Weights of a small GPT-style language model, trained from scratch on English Wikipedia.
Size: 8 layers, width 768, 12 heads of 64, MLP 2048 SwiGLU, vocabulary 45647.
Architecture: biases, untied embeddings.
Training: a variant of SOAP for these matrices, 734M tokens, 7989 steps.
Each number is 128 + 24 x the weight over its row's rms, rounded and kept within 0 to 255. Layers, rows and columns count from 0. The size above them is the row's rms in percent of the matrix's.

# layer 2 attention value, 768x768, rms 0.103, rows 16-42, columns 384-511
size [ 99  95 109  90  87 101  89  86  96  92  92 102  94  94  95 102  98  87  93  87  97  90  93  99  86  90  95]
[[133 182 157 130 162  76 129 138  80 110 151 142  98 133 150 128 146 169 128 135 124 133  95 132  96  96 177 140 152 116 120 127 149  96 184 105 102  61 178 132 159 133 166 152  81  81 122 126 174 167  88 134 107 124 163 127 150  56 137  94 116 142 108 129 109 138 125  64  68 140 115 165 118 115 126 159 155 164 122  95 160 115  86 129 107 162 120 125 136 134 121 119 115  97 138 111 148 170 103 146 116 151 124 141 144 114  94 109 118 108 148 152 130 119 141 157 109 134 138 147 114 143 146 100 134 112 133 132]
 [159 100 102 136 163 137 114 136 115 130 141 153 127 133 139 147 144 146  92 116 165 115 130 128 117 122 115 121  92 136 120 174 149 124 126 133 158 166  92 139 137 105 136  83 159  77 132 110 128 171 142 122 117 104 113 103  92 131 132 153 109 132 163 118 146 119 117 163 129 121 121 110 132 141 131 108 116 153 109 113 113 139  76 164 102 111 135 109  83 149 182  93 122 122 137 106 125 104 123 149 122 115 125 134 102 112 108 107 132  85 121 162 127  96 129 157 106 133 109 131  84 110 123 134 155 155 117 170]
 [104 119 111 106 126  95  83 143 130 133 136 106 154 123 175 138 152 138 134 135 115  72 139 109 154 152 138  85 104 154 111 174 121 120 130  91 154 121 113 121 115 139 125 132 126 113 113 117 184  94 124 109 157 122 159 117 139  59 148 143 134 151  68 147 119 131 153  94 138 137 108 134 108 131 115 171 105 150 132  43 139 140  95 128 118 130 159 125 117 101 145 108 157 184 146 124 133  98 117 130 120 136  95  74 152  93 137 116 143 113 161 140 113 137 148 147 103 121  83 123  98  60 155 135 178 144 171 100]
 [120 116 119 112 172 126 155 126  83 179 120 144 104  81 128 159 125 133 130 120 165 133 120 131 134 141 148 152 141 156 122 104 122 116 149 109 118 140 143 100  96 160 122 117 100 142 100 119 126  83 137 132 133  98 138 146 136  88 131 105  97 141 126 119 104 131 136 171 115 112 186 178 121 133 121 112 146 145  81 156 109 108 106  83 152 127  97 147  82 104 142 120 119 151 107 105  90  69 163 126 146 138 122 129 149 137 120  99 153 185 154 158 104 159 133 110 121 104 135 113 139 154 150 120 118  75 158 112]
 [155 116 102  93 120 113  95 138 117 105 102 159 170 136 142 178  98 123 133 155 142 161 147 117 126 128  96 137  92 105 141 136 113 140 118 135 139 204 152 153 136 145 146 111 116 128 120 134 109 138 137 150 157 165 177 153 122 114 107 127  97 152 127 128 145 173 128 148 140 161 168 124 107 121 141 129 115 172 143 144 111 102 151 118 124 162 102 127 107 130 170 117 136  96 162  64 141  79 148 162 155 148 110 160 135 113 115 102 109 109 104 118 126 147 127 130 102 129 113 109  76 160 133 132 117 101 100 101]
 [121  98 119 114  86 162 104 125 121 129 127 145 134 126 103  94 127 133 157 143 116 102  93 118 139 163 110  66 110 138 156 100 151 156  99 148 116 137 113 170 157 139 137 135 123 130 137 135 111 155 127 136 129 131 171 145 136 177 162 105 173 102 139 158 146 130 166 143 108 129  92 126 152 122 100 106 108 146 144 139 101 102 159 139 112  91 112 137 103 137  61 147 143 101  83 139 123 127 137 133 137 115 137 181 119 165 156 117 108 103 133 113 140  83 130 131  85 148 137  82 140 146 103 130  96 118 111  98]
 [116 157  96 128 159  77 123 125 122 144 155 122 111 135 106  79 106 172 153 134 125  96 126 133 116 133 152 143 121 125 145  68 124 117 123 141 193 169 145 127 144 159  79 105  86 203 114 148 100 125  96 140 190 135 137 119 143 137  90 104 119 188 128 118 125 136 150 102 122  97  98 111 120 126 115 180 147 158 179 142 109 152  96 137 150  83 131 151 143 119 167 156 125 140 127 146 110 119 150 160 153 136 109 141 138 105 122 152 169 113 111 121 118 165 104 119 136 124 124 115 143 165  96 129 131 122 108 143]
 [113 129 135 155 111 138 122 133 126 155 129 127 116 149 144 140 115 114 121  97 154 152 141 119 108 119 155  93 140 108 142 135 156 162 167 130 138  71 105 167 137 109 147 108 127 123 104 147 167 123 137 125 162 109 118 108 112 141 117 116 176 118 124 129 133 136 108 146 136 110 128 106 108 139 143 173 118 136  84 114 118 174  96 129 116 129 161 138  89 116 120  95 141 130 140 143 153  87 155 127 113 109 142 109  94 116 143  97 147  91 130 126 165 114 159 110 115  71 146 138 117 110 153 162  84  98 128 113]
 [156 149 102 137  90 130 133 163 128 169 132 116 125 145 138 124 104 124 157 140 123 104 144 147 120 129 116 135 135 130 146 113 110 148 150 152  84 161 116 104 146 119 141 122 145 146  92 114 137 125 167 172 153 107 114 111 140 158 103 147 146 112  95 125 107 124 102 168 154 141 178 131 122 109  96 147  91 110 181 167  92 123 100 103 104 145 193 133 134 122 123 111 145 149 120 126 152  95 133  87 123 105  86 116  86 120 117  65 154 160 178 169 127 112 112 136  76 146 138 126 133  85 149 117 103 119  80 133]
 [139 125 124 162 115 114 175 120 113 118 153 116 142 102 134 125  67 129 149  93 128 150 152 146 136 154  91 154 102  73 147 126 113 109 102 139 144 109 122 138 149 116 102 133 163 136  90 122 141 115 130 119 117 110 138 105 110 125 145 143 159 132 128 115 115 110 143 117 149 121 140 134 111 174 149 144 107 127 165 117 109  96  93 116 133 132 159  32 158  99 117 122 102 116 169 134 165 116 144 128 130 110 125 111 155 121 121  93 113  95 125 118 114 161 151 100 136 156 107 113 125 138 133 124 135 168 139 151]
 [140 116 119 127 131 130 134  93 111 146 136 105 118  77 159 109 117 122 158 121 111 123 124 105 114 131 165  80 123 162 126 169 140 126 115 164 123  91 124 130 106  84 129 141 154 122 145 131 125 144 159 159  92  66  91 159 160 152 160  92 148 138 130 112 109 148 125 153 143 129 165 120 145 114 114  95 113 138  84 140 130 139 115 125 110 134 133 116 187 134 131 100  97 159 128 148 135 130 116 137  94 123 144 116 150 145 148  86 132 121  90 129 136 103 147 122  98 144 137 132 108 133 128  86 144 142 118 154]
 [131 136 122 133 139 139  88 124 132 144 120  91  87 174 117 103 119 145 140  99  91 122 130 110 141 152 123 125 151  75 103 138 154  92  77 133 165 146 120 145 123 126 103 171 137 126  98 136 157  96 120 118 139 128 139  60 119 118 117 136 126 142 100 164 103 153 115 150  85 151 136 112 104 130 167 135 149 121 151 130 146 137  93 132 103 145 156  66 125 114  99 141 104 107 149 149  92 178 109 182 111 168 138 103 133 106 143 105 111 130  90 128 113 147 107 137 122 111 158 134 104 130 126 147 108 142 169 123]
 [102 145 158 123 164 138 107  97 169 164 144  69 175 149 134 143 130 115 117 125 131 160  86 164  78 146 151 117 131 167 148 132 116 130 102 127 115 148 129 111 137 129 108  98 148 106 130 118 148 106 118 130 141 121 131 164 122  84 114  89 113  91 141 127 113 111 143 138 154 139 141  95 100 149 159 135 118 199 150 135 116 119 141 144 115 120 177 123 125 102 113 156 144 125 145 172 141 122 119 144 108 140 136 140 113 123 103 133 148 127 150  78 126 117 162  94 152 112 110 110 133  88 101 117 133  85 181 147]
 [118 106 164 142 115 134 123 126 121 104 115 151 155  72 132 144 148 139 137 130 108 158 149 141 158  68 126 112 131 132 123 116 149 132 122 132 119 152 170 122 105 123 162 106 111 134  99 125 115  98 131 159 113 152 118 113 109 131 132 118 116 166 101 151 144  88  96 139 125 142 125 155 113 129 136 109 136 127 160 145  95 156  96  60 105 137 142 176 142  78 128 115 147 160  83 113 111 121 167 116 121 105 127 124 138 110 151 163 117 175 114 157 115 134 109 155 112 103 138  97  87 146 157 149  74  91 120 117]
 [162 157 141 114 125 105 150 132 116 101 134 119 111 183  89 128 136 146 129 158 114 144 113 113 101 136 123 145 139 104 127 128 124 122 115 123 132 138 162 161 108 129 106 181 119 132 162 119 138 183 145 154 175 146 109 155 116 107 164 139 146 143 143 105 136  94 104 132 125 119 180 103 127 153 123 105 130  78 119 138  93 145 109 167 125 111 107 107 136 143 130 144 129 126 129  93 133 136 143 111 111 120  96 164 115 124 125 120 107 126 120 141 124 125 113 103 125 155 161 161 153 146  88 100 106 145  96 148]
 [158 168 125 106 162  97 113 102 147 130 143 159  93 103 141 113 198 146 150 126 122 150 113 153 111 123 148 144 144 111 107 117 136  98 114 122 153  97 160 140 129  93 127 134 133 108 124 153 180 115  98 145 105 136 141  82 147 126 134 128 136 151 135 192 130 173 137 108  90 115  82 124 160 128 122 127 159 184 135 140 119 160 120 142 154 162  99 163 164 119 149 139  82  77 107 106 114 156 106 132 105 126 132 106 142  70 110 152 126 140 117 127 143 113 147 124 144 168 145 161 114 127 146 131 174 125 157 141]
 [100 154 159 113 182  81 103  98 136 149 137  96 137 147 120 149 168 103 108 131  90  89 120 104 124  96 124 110 138 147 129 111 143 104 138 132 169 139 131 199 153 126 157 100 128 119 133 153  67 131  92 132 152 116 113 129 135 113 145 118 136 136 130 125 164 156 111 113 134 128 122 100 140 120 135  87  52  71 134  99 164 109 102 111 134 140  89 124 137 149 139 126 135 186 148 153 108 136 131 157 119 132 134 152  81 162 110 111  85 116 118 142 126 128 124 109  95 132 171 106 135 111 103 158  94  91  84  83]
 [136 128 110 106 168 125 113 159 169 139 157 132 113 133 146 136 131 109 145 102  92 118 149  98  98 131 120 165 118 128 113 140 126 125 156 156 142 117 171  99 167 104 117 152 120 127 130 158 149 116 171 156 111  59 119 133 139 130 170 123  95 111 121 110  86 130 132 115 138 105 136 130 116 115 171 131 140 133 131 141 137  97 116 128 130 118 129 111 163 160 133 112 131 152  91 138 131 184 139 123 168 110 127 121 146 103 152 152 179 117 126  95 113 130 117 137 147 120 135 146 105 161 140 124 126 127 121 132]
 [ 99 141 126 129 182  80  99 139 136 136 115 114 138 170 133  85 126 180 148  95  91 128 118 133 112 136 119 128 167 112 110 100 124 110 144 142 127 127 122 101  92 148  88 125 107 128 156 116 130 142 147 128 118 110 123 134 175 140 112 142 116 150 108 160 102 146 186  82 138 106  71 126 144 146 120 140 106 114 128 102 168 157 139 142 135 128 102  92 122 152 107 163 116 105 134 135 133 187  98 120 134 139 127 155 169 119 138 132 139 114 121 144 117 146 130 111 151 160 160 144 111 110 160 150 181 131 148  82]
 [106 135 151 126 146 117 119 130 108  83 126 114 124 123 157 118  69 113 118  81 122  89 132 110 109 163  65 133 141  82 131 145 110 166 138 118 128 142 118 110 189 119  83 129 173 173 144 165 140  89  95 129 148 139  97 152  97 133 146 109 164 168 110 154 144 145 181 134 134 149 109  86 123 104 126 131 174 101 136 171 132 179 116 123 110 145 176 116 119  96 139 139  77 106 128 130 107  77 156 115 140  90 177 122 127 127 135  81  84 144 105 155 170 154 134 106 130 115 125  83 123 142 108 105  99 130 132 126]
 [125 123 145 128 146 146 139 114  88 150 145 149 157 111 143 136 142  82 104 164 187 133 117 137 143 130 129  97 107 104 185 113 120  93 147  93  90 116 119  95 104 147 151 125 145 145 157 139 133  85  96 129 127 152  91 140 116 115  86 105 101 122 134 123 151 102 104 140  95 175 162 114  96 140 180 175 145  64  92 146 126 130 114 109 140 139 146 134 133 100  99 108 134 166 115 131 144 120 120 165 119 107 107 119 143 161 121 114 147 174 128 104 126 123 114 100 126 124 151 175 125 125 138 102 139 127 122 142]
 [ 96 151 127  98 132 141  94 111 117 115 108 116 121 156 154 108 137 123 131 148 120  84 153  92 108 140 128 148 159 191  93 114 139  69 134  82 153 138 151 119 114 144 166 155 174 137 129 150 161 123 139 111 165 111 164 134 102 114 112  97 147 101 113 130  95 161 125 103 124 104 103 101 180  93 182 119 116  75 170 127 184 114 140 187 100 106  93 127 123 149 136 137  94 104 112 127 123 138 167 143 127 131 151 139 186 132 157 152 117 113 107 104 142 163  97 128 111 124 164 103  60 141 155 134 156 112 139 168]
 [134 153 120 134 142 138 150 156 115 124 143 106 146 126 136 142  80  87 124 128 100  98 118 146 123 152 115  88 149 111 163 125  90 119 167 115 152  85 123 117 143 144  96 124 121 127 146 136 154 134 148 151 151  97 121 139  82 113 103 126 105 147  78 135 138 126 127  90 140 143 114  88 135 143 128 119 118 138 133 105  95 148 112 113 158 140  91  92 158 122 126 154 128 129 159 176 106 111 164 129 113 114 106 196 130 174 117 109  82 130 133 126  72  86  73 140 177 132 149 118  56  78 122 115  94 114 126 104]
 [118 137  66 124  90 112 172 124  90 115 123 122 137 102 138  95 142 116 136 125 131 153 112 134 141 136 117 136 142 119 135 103 168 125 111 170 146 126 134 135  62 109 110  97 166 144 100  83 107 144 118 122  89 132 124 110 108 127 138 121 148 127 115  96 111 148 163 118 188 109 133 122 139 144 110 111  77 128 138  90 137 140 103  86 151 154 147 106 128  82 119 142 182 180 140 118  77 141 154 101 120  90 133 111  79 116 134 108 122 101 138 150 125 123 132 154 123 176 158 128 144 167 118 128  99 129  42 119]
 [100 139 125 127 125 109 189 120 148 133 114 151 144 126 128 107 107 114 141 134 119 100  97 135  72 126 148 124 128 100 131  77 128 113  78 129 120 192 146  90  95 192 118 139 100 158 112 121 122 167 165 132 173 147 109 125 107 147 126 130 137 133 159  88 148 129 121  95 116 146 133 123 118 126  66 144 133 137 165 130 128 130 140 134 115 112 118 124 142  90 127 130 122 130 101 128 121 145 175  56 114 106 105 147 122 113  91 129 128 129 144 159 122 123 176 142 130 154 155 131 160 143 126 156  85 120  99  78]
 [151 163 139 145  74 127 105 149  79 127  99 120 138  96 138 127 126 110 125 145 154 123 143 125 119 101 179  73 106 122 139  97 107 138 115 131 155  99 123 146 147 146 126  92 125  85 159 114 149 163 129 132 136 106 124 177 144 104 122 129 137 136 145  90 146 106 134  99 143 127 118 126 134  94 122 135  88 135 152 159 138 118  80 162 135 147  93 140 130  95 135 105 120 118 152 151 117 118 147 119 142 139 130 152 136 122 133 138 149 137 141  99 127  86 109  79 163 122 122 113 122 125 113 136 107 136 118 145]
 [115 105  79 117 108 131  98 125 165 111 111 153 123 152 160 115 134 123 141 108 166 131 119 121 129 147 118 181 155  99  89 111 120 108 116 129 114 148 173 123 129 140 172 129 123  90 109 132 151 185  88 139  81 148 126 148 164 119 117 160 141 103 116 106 163 108 114 119 118 152  96 130 128  97 183 184 123 153 122 114 157 107 120 125 128 128  88 127 128 135 172 125 135 105 125 150  97  99  84 143 120 105 154  81 131 140 137 146 105 116 124 150 122 110 139 221 168 121 152 154 124 157 112 137 143 110 102 122]]
# layer 2 attention output (transposed), 768x768, rms 0.0723, rows 16-42, columns 384-511
size [ 88  86  94  82  84  94  85  83  86  87  89  88  87  87  89  88  90  86  85  80  87  86  87  88  82  86  88]
[[114 170 141 156 153  90 117 136 112 141  89 137 151 147 108  96 143 135 135 115 130 128 111 172  96 137 124 139 108 117 155 164 142 103 172 142 101 103 149  88 136 121 147 132 141 135 144 149 117 144  98 118 141 149 153 145 128  61  78 119 143  94 139 121 110 127 111 151  81 119  66  94 134 149 142 133 137 137 143 129 109 127  92 114 113  94 147 145 148 150 141 118 118 122 144 104 125 132 102 136  80  98 109 132 151 103 131 130 158 111 138 171 130 116 107  99 136 131 158 141 127 165 132 146 133 164 118 156]
 [131 131 128 135 128 119 147 169 137 157 157 176 111 112 159 107 117 101 129 135 145 178 134 131 142 153 175 133 131 153 133 143  90 122 146 102 122 130 135  99  98 146 145 128 139 131 126  69 124 180 144 112 121 139 125 123 107 148 183 154 122 127 128 149 121 148 127  90  75 131 139 125  89 133 157  76 140 114 118 152 148 137 133 134 141 129 105  95  94  94 168 104 116 156 121 117 128 110  87 131 129 168 130 137 119 107 124 120 136  88  80 122 101 162 122 117 145 139 180 121 108 111 136 110 106 137 141  96]
 [125 129 158 142 139  95 145 143 135  91 129  93 107 125 134 101 138 128 108 128  99 119  85 102 135 159 120  70 171 127 120 103 118  70 143 113 171 120 121 156 122 129 164 135 141 144 114 150 138  94 133 125 156 124 129 141 138 116 155 156 140 150  61 126 146 154 159 141 142 100  96 168 127 122 131 138 175 138 137 108 125 145  58 110 126  87 132  92 133 139 125 124 219 130 134 144 109  98 136 143 124 104 102 124  97 115 147  87 100 122 121 146 136 148 129 125 121  95 167 131 104  90 143 118 138  82 165  99]
 [119 172 105 116 115  89 157  96 147 151 102 115 190  71 140 115 132 122 136 109 152  95 137 113 125 140 134 180 149  94  97 111 157 154 115 111 116 167 135 151 143 142 127 141 152 133 117 128  83  85 107 104 173  91 158 137 145 105 106 132  95 102 125 164 122 102 103 174 126 123 107 137 128 149 139 122  75 115 157 125 158 160  81 102 117 108  91 115 120 166 130 123 105 133 109 124 123 120 106 131 146 105 150 119 121 104 144 125 145  86 120 159 139  98  78 115 152  75 127 119 134 138 130 131 117  89 137 131]
 [136 117 127 117  78 162 111 140 152 101 156 113 159 135 101 144 109 134 128 173 122  83 132 107 134 119 125 133 134  88 118 116 124 120 101 146 132 117 118 171 116 143 147 140 139 103 133 170 109 195 143 149 150 149 140 109 112 144 128 112 104 163 109 130 143 172  91 141 112 128  87 139 106  92 136  75  87 130 120 151 106 116 152 137 141 185  82 198  87 143 166 151 166 130 145 154 110  99 153 130 115 152 114 103 142  73 120 133 123  99 117 122 136  85 123 126 100 120 116 109 138 139 111 125 117  81 100 128]
 [127 139  92 151 112 137 176 120 107 145 185 136  99 124 111 157 124 149 135 156 142 114  62 132 161  94 115 111 114 157 170 104 127 149 124 128 101 112  96 158 109 150 127 155 157 120 118 168 157 138 110 116 120 126 123 139 153 135 147 113 108 113 129 142 129 149  76 113 119  88 102 125 127 142 133 113 122 100 149 128 133 117  93 118 178 141 101 159 131 123 112 131 133  78 125 105 140 130 121  88 145 132 100 165 129 130 143 163  77 120 124 127 161 158 112 120 144 107 157 114 147 140 106 193  88 135 152 134]
 [136 164 115 117 135 145 114 118 120 147 139 114 172 151 116 142 156 132 147 132 132 129 110 138 119 168  86 164 148 100 111 112 163 137 115 164 130 111 128 160 149 148 116 117 126 119 184 172 137 127 127 142 137 159 186 156 139  82 130 141 112 143 107 134 125 120 160 120 150 101 109 125  99  96 120 149 169 153 142 124 115 152 109 104 153 130 141 141 129 150 127 168 114 119 122 159 145 106  99 133 120 131 137 129 128 164 132 144 152 132 174 116  84 115 154 161 144 117 118 114 120 139 112  96 110 174 124 139]
 [109 109 139 141 128 152 114 134 123 139 112 118 175  93 110  93 127 135 127 130 153 167 122 164 140  96 157 102 122 135 187 154 136 150 140 187 169  77 137 123 103 116 123 109 116 123 101 166 150  87 148 132 136  84 100 137  84 110 152 111 139 138 121 142 150  91  97 121  78 130 123 109  88 134  92 116 148 128 138 130  90 123 137 111 103 110 122 128  74 124 176 137 134 156 139 120 124 140 124 128 151 108 141 107  85 121 142 116 171 126 121 132 165 138  90 142 117 143 101 114 143 104 110 105  75 112 140  89]
 [ 71 111 130 139  95 123  92 116 127 138 174 141 157 133 122 122 122 104 148 123 103 103 142 149  65 150 112 167 140 132 117 135 100 112 131 136 138 137 137 163 141 126  74 113 122 119  84 150 138  61  99 128 100 119 151 121 166 119  99 126 123 110  70 118 152 131 107 122 112 112 149 109 152 139  79 113 133 147 121 149 129 119 133 149  97 145 130 161 132 107 125 153 139 155 130 121 172 128 154  95 166 148 123 135 102 111 131 137 137 106 145 121 138 122 136 139 124  84 135 133 154 109 161 137 136 102  99 124]
 [173 102 117 109 155 118 130 133 140  80 171 144 138 116  96 150 111  95 137 107 121  92 103 104 143  56 117  99 155  78 131 150 113  90 164 142 172 120 113 117 152 138 121 175 138 130 138 117  99 117  75 143 112 103 109 130 161 164 181 129 111 103 124 157 130 142 148  52 123 130 137 123 177 124 125 147 121 152  96 145  97 130  76 123 136 142  95  90 160 130 106 105 103 167 142 128  99 169 121 136 136 126 163 122 138 138 144  96  93 103 129  88  89 112 144 138 150 141 104 106 160 113 114 155 103 196 140 149]
 [115 132 136 172 165 115 145 130 162 130 116 130 142 120 101 137 122 135 131 153 128 107 129 108 132 170 122  84 141 130 126 154 152 156 127 157 137 107 111  72 137 114 130 141 152 112 146 103 104 154  98 174  96  92 104 119 139 111 161 122 146 122 152 131 152  98 151  98 134 118 142 132 126  89 133 141 136 104 149 135 119  96 118 107 121 112 181 141 156 120 118 116 116 103 109 154  92 111 120 118 151 164 102 146 126 120 146  94 121 102 106 156 114 141 171 138 123  99 114 178  79 127 127  65 125 127 135 107]
 [148 135 111 127 151 102 110 111 102 148 109 120  92 102 116 122 130 139 120 146 111  73 143 118 149 155 123 172  95 129 105 164 126 106 123 184 146 111  93 136 125 149 124 124 153  92 104 119 100 111 146 124 129 117 147  98 119 124 162 127 135 186 137 191 104 133 192 116 100 127  91 146 160  99 116  86 112 117 145 109 140 163 116 128 166 140 131 124 132 125 116 147  87 122 144 149  99 118 120 135  99 131 154 122 130  87 123 128 119 125 112 129 129 141 143 127 144 121 149 146 110 147  71 149 141 125 150 113]
 [159 130 136 133 110 122 114  94 146 146 102 118 138 131 150 140  92 107 107 179 125 185 123 151 136 117 131 139 144 128  83 102 137 106 116 108 132 115 104  70 134 103 123 110 151  93 121 163 153 116 110 153 137 153 141 145 150 148 154 129 116 143 136 132 126 133 104 140  92 162 125 150 172 128 188 143 115 128 138  81 114 101  97  96 117 162 178 147 102 113 125 120 160 153 155 142  98 157 127 103 143 144 162 147 125 130 155 149 107 104 133 104 126 133 123 124 123 143 118 131 116  84  84 115 200 113 177 137]
 [148  99 123 152 157  85 135 125 124 140 139 116 108 111 174 157 125 137  62 102 135 109  98 115 171 111 132 164 143 141 130 145 127 157  86 123 120 168 156 160  97  76 163 155 119 179 137 144  87  74 115 136 137 158 142 155 111 126  84 146  92 145 125 122 157 118 154 130 152 127 124 105  61 133 139 122 122  81  98 147 129 153  65 126 111 137 117 134 172  96 113 117 114 139 117 102  69 172 136 114  99 107  86 141 143  92 154 127 146 154 153 155 131 143 127 146 125 156 185 107 102 101 132 140 139 125 121 119]
 [138 145 146 125 128 106 160 139 136 113 156 107 116 144 117 134 108 145 154 142 105  92  88 137 102 127 135 105 120 142 139 130 111 134  94 186 118 152 154 119 142 107 109 150 181 136 140 149 172 142 124  95 151 190 150 118 147 116 137 121 129 172 128 122  88 167 107 108 105 137 147 131 119 100 118 115 124 126 157 141 125 134  70 115 167 110  76 136 132 145 137 141  94 145 100 106  92 144 175 119 108 127 117 147 138 140 130  92 155 126 130 142 127 105 109 142 145 166 127 119 140 162  54 108 101 167  87 144]
 [168 122 147 157 140 106 191  99 136 114 107 137  99 128 114 108 133 139 125 144 169 100 112 105 136 175 117 149  99 167 140 113 110 109 177  79  98 103 117 139 146 139 115 160 125  84 149 138 121 128 141 131  97 130 107 118 145  87 123 123  98 134 129 148  90 134 120 154  90  97  99  87 132  89 143 108 114 151 158 109 116 142  89 126 153 133 123 168 117  71 141 118 126  99  76 140 110 116 113  78  90 153  78 146 149 120 111 135 115  98 113 132 131 143 109 178 148 140 126 164 164 196 107 130 128 110 155 154]
 [162 119 132 116 134 125 136 109 126 122 133 141 120 141  88 139 105 158 127 167 122  95 144 150 107 106 116 152 126 146 124 112 123 125 105 115 164 112 164 171 111 122 140 121 100 113 103 194 131 124 128  83 136 126 117 121 115 120 152 154 139 149 116 105 157 125 175 146 141  94 148 144 158 111  85 105  70 113 125  99 170 145 104 130 127 105 113  97 126 130 119 111 111 123 151 104 115  81 109 146 117 164 126 127 162 138 120 134 159 115 104 139 135 131 155 124 107 183 165 107 145 143 140 150 104  98 108 143]
 [148 147 149 150 118 154  99 163 143 109 107 140 125 158 141 163 130 104 155 141 124 164 118 114 104 118 111 131 124  94 109 161 119 129 165 122 135 144 164 121 151 108  87  92 110 127  99  95 116 140 132 130  94 112 155 124 122 100 152 136  88 146 165  90 114  91 108 135 134 149 104 148 160 115 132 102 125 124 153 110 157 119 137 127 103 131 182 135 142 142 110  97 125 184 122 126 125 162 119 162 144  97 104 149 144 133 139  83 151 112 117 148 141 139 119 132 112 120 143 180  96 127 126 107 181 128 117 131]
 [141 138 130 139 152 134 120 151 157 133 129 176 129 145 131 128 115 151 106  77 115  98  94 110 131 170 125  93 143  90 124  84 117 112 112  98 137 102 115 137 135 135 177  76 141 128 148 103 109 128 118 146 140 112 128  82 156  93 124 165 174 131 122 124  96 158 171 140 160 140 107 155 160 165 171 155 154  93 110  96 104  72  85 149 146 112 151  58 108 137 113 143 119  95 118 138 129 118 124 139 138 132  94 124 171 127 136 107 121 145 120 130 121 128 110 105 149 160 161 139 107 110 164 110 108 143 156 116]
 [111 122 138 126 146 113 110 112 135  77 142 125 120 110 109 120 145 113 128 112 135 161 195 111 124 165  90 152  95 141 169 151 122 128 126 139 133 164 103 106 143 133 146 125 126 117 113 158 108 112 110 111 151 146 113 116 139 107 136 108 104 145 109  91 136  97 153 135 119 130 173 125 126  96 137 121 146 102 104 117 125 114 102 123 135 154 137 120 120  93 124 137 147 116 133 160 119 142 179 111  84 139 133 128 107 132 151 156 100 150 115 160  98 100 126 106 124 110 112 134 136 157  90 120 102 127 127 120]
 [159 125 146 176 127 144 155 103  58 143 119  62 123  86 133 125 157 138 119  96  87 100 168 127  67 109 159 131 103 138 120 120 131 139 112  77  82 133 129 116 137 128  48 122 143  98 141 129 144 108 105 163  86 114 121 167  93 109 109 113 111 105  98 110 154 124 102 102 119 115 116  86  72 130 142 150  78  87 140 149 170 105 113 135 103 133 197 130 152 125 124 122 165 134 138 138 132 129 101  94 124 101 133 139 139 150 118 204 157 124 135 136 121 119 123 131 177 147  96 180 108 138 130 141 144 108 159 143]
 [134 142 131  98 140 161 125 103 122  97 113  92 127 156 157 128 132 130 140 159 111  75 165 102 130 120 123 139 128 118 112 141 120 117 156 135 153 133 160 155 150 103 161 170 121 129 170 164 143 133 130 144 118 106 152 132 122 112 159 139 124 103 138 113 120 123 105 124 134 103 125 144 103  85 148 160 102 129 170 121 130 141 120  99  96 139 153 149 144 157 176 128  97  95 124 126 121 106 126 145 122 168  94 131 171 127 153 123 138 123 106 128 142 145 136  83 132 148 176 163 111 120 103 154 121 102 150 109]
 [137 139 121 138 110 124 110  96 145 111 183 109 170 158 151 121  70 114 133 134 124 109 149 138 137  85 121 128 155 154 163 139 125 112 164 116 134 169 115  92 147 112 103 122  78  94 159 129 147 122  96 159 161 155 139 149 136 104  88 106  96 153 117 115 154 133 119 130 128 114 126 110 114 160 120 138 136 150 135 133 127 108  82 144 109 132 127 137 173 148 134 167 105  95 154 162 119 144 133 111 117 153 130 160 144 119 128 121 154  84 119 116 140  95 108 173 176 161 122 116 120  98  92 149 143 152 136 102]
 [107  99 105  77 174  74 161 138 144 122 186 150 126 111 110 150 137 105 138 111 156 173 182 113 133 126 123 136 129 145 156 185 122 138 145 154 152 133 150 138 102 160 136 128  91 126 126 124 110 149  89  99 122  86 180 114 158 106 154 108 132 128 120 114 122 123 162 166 156 155 119  92 159 126 114 172  87 159 145 107 162 122 139 112 108  89 154  91 118 101 136 165  98 100 102 117  88 106 131 133 135 112 142 124  71 116 108 108 133 116 144 151 118 152 108 170 148 135 167 147 141 141 121 106 129 118  81 148]
 [101 129 152  70 135 124 143 140 145 114 132 137 139  99 125 165 124 130 124 120 158  92  82 196  97  97 125 147 164 160 128 104 137 160 132 154 182 164 210 119 122  83 139 143 121 137 185 160 167 110 178 108 122 132 122 122 148 175 169 116 125 152 112 111 117 113 100 137 155 140 135 142 174 170 103 150  82 133 125 118 105 131 112 110 115 166 114 113 144 111 140 123 119 110  93 157 173 108 143  87 114 151 116 109 118 125 134 126 132 161 138 132 128 106 155 131 156 105 141 146 142 145  95 191 161 125 137 172]
 [131 112 119 150  88 111  91 130 125 128  88 119  98 131 102 116 133 126 148 136 160  99 104 131 119 114 101 120 126 127 137 115 150 136 102 136 122  93 102 119 116 183 120 125 150 124 123 124 144 183 140 151 143 111 136  93 119 108  94 135 110 136 146 123 143 101 138 139 157 126 108 125 144 101 159 161 118 119 144 106 116 141 111 114 112 131 123 126 159 132  93 149 137  85 116 128 146 148 177 143 148 157 164 133 109 118 138 107 151  90  88 138  90 117  92  86 120 111 117 122  71 121 121 108 108 159 106 172]
 [101 143 109 124  74  88 122 176 160  85 128 161 158 131 134 107 148 124  99 108  93 105 165 164 170 137 141 156 159 143 129 139 135 154 127 113  94 136 147 113 137 133 130 125 141 101 168 117 117 209 153  84 115 210 105 112 123 122  77 113 149 118 118 102 130 151 137 147 112 159 162 111 156 109 189 122  86 161 145 108 137 158 129 204 108 107 127 133 130 127 151 104 111  76 137 139 127  90 144 135 138 132 131 146 143 162  91 124  79 154 124 107 126 118 126 166 146  76 151 165 128 104 133 117 167 126 100 155]]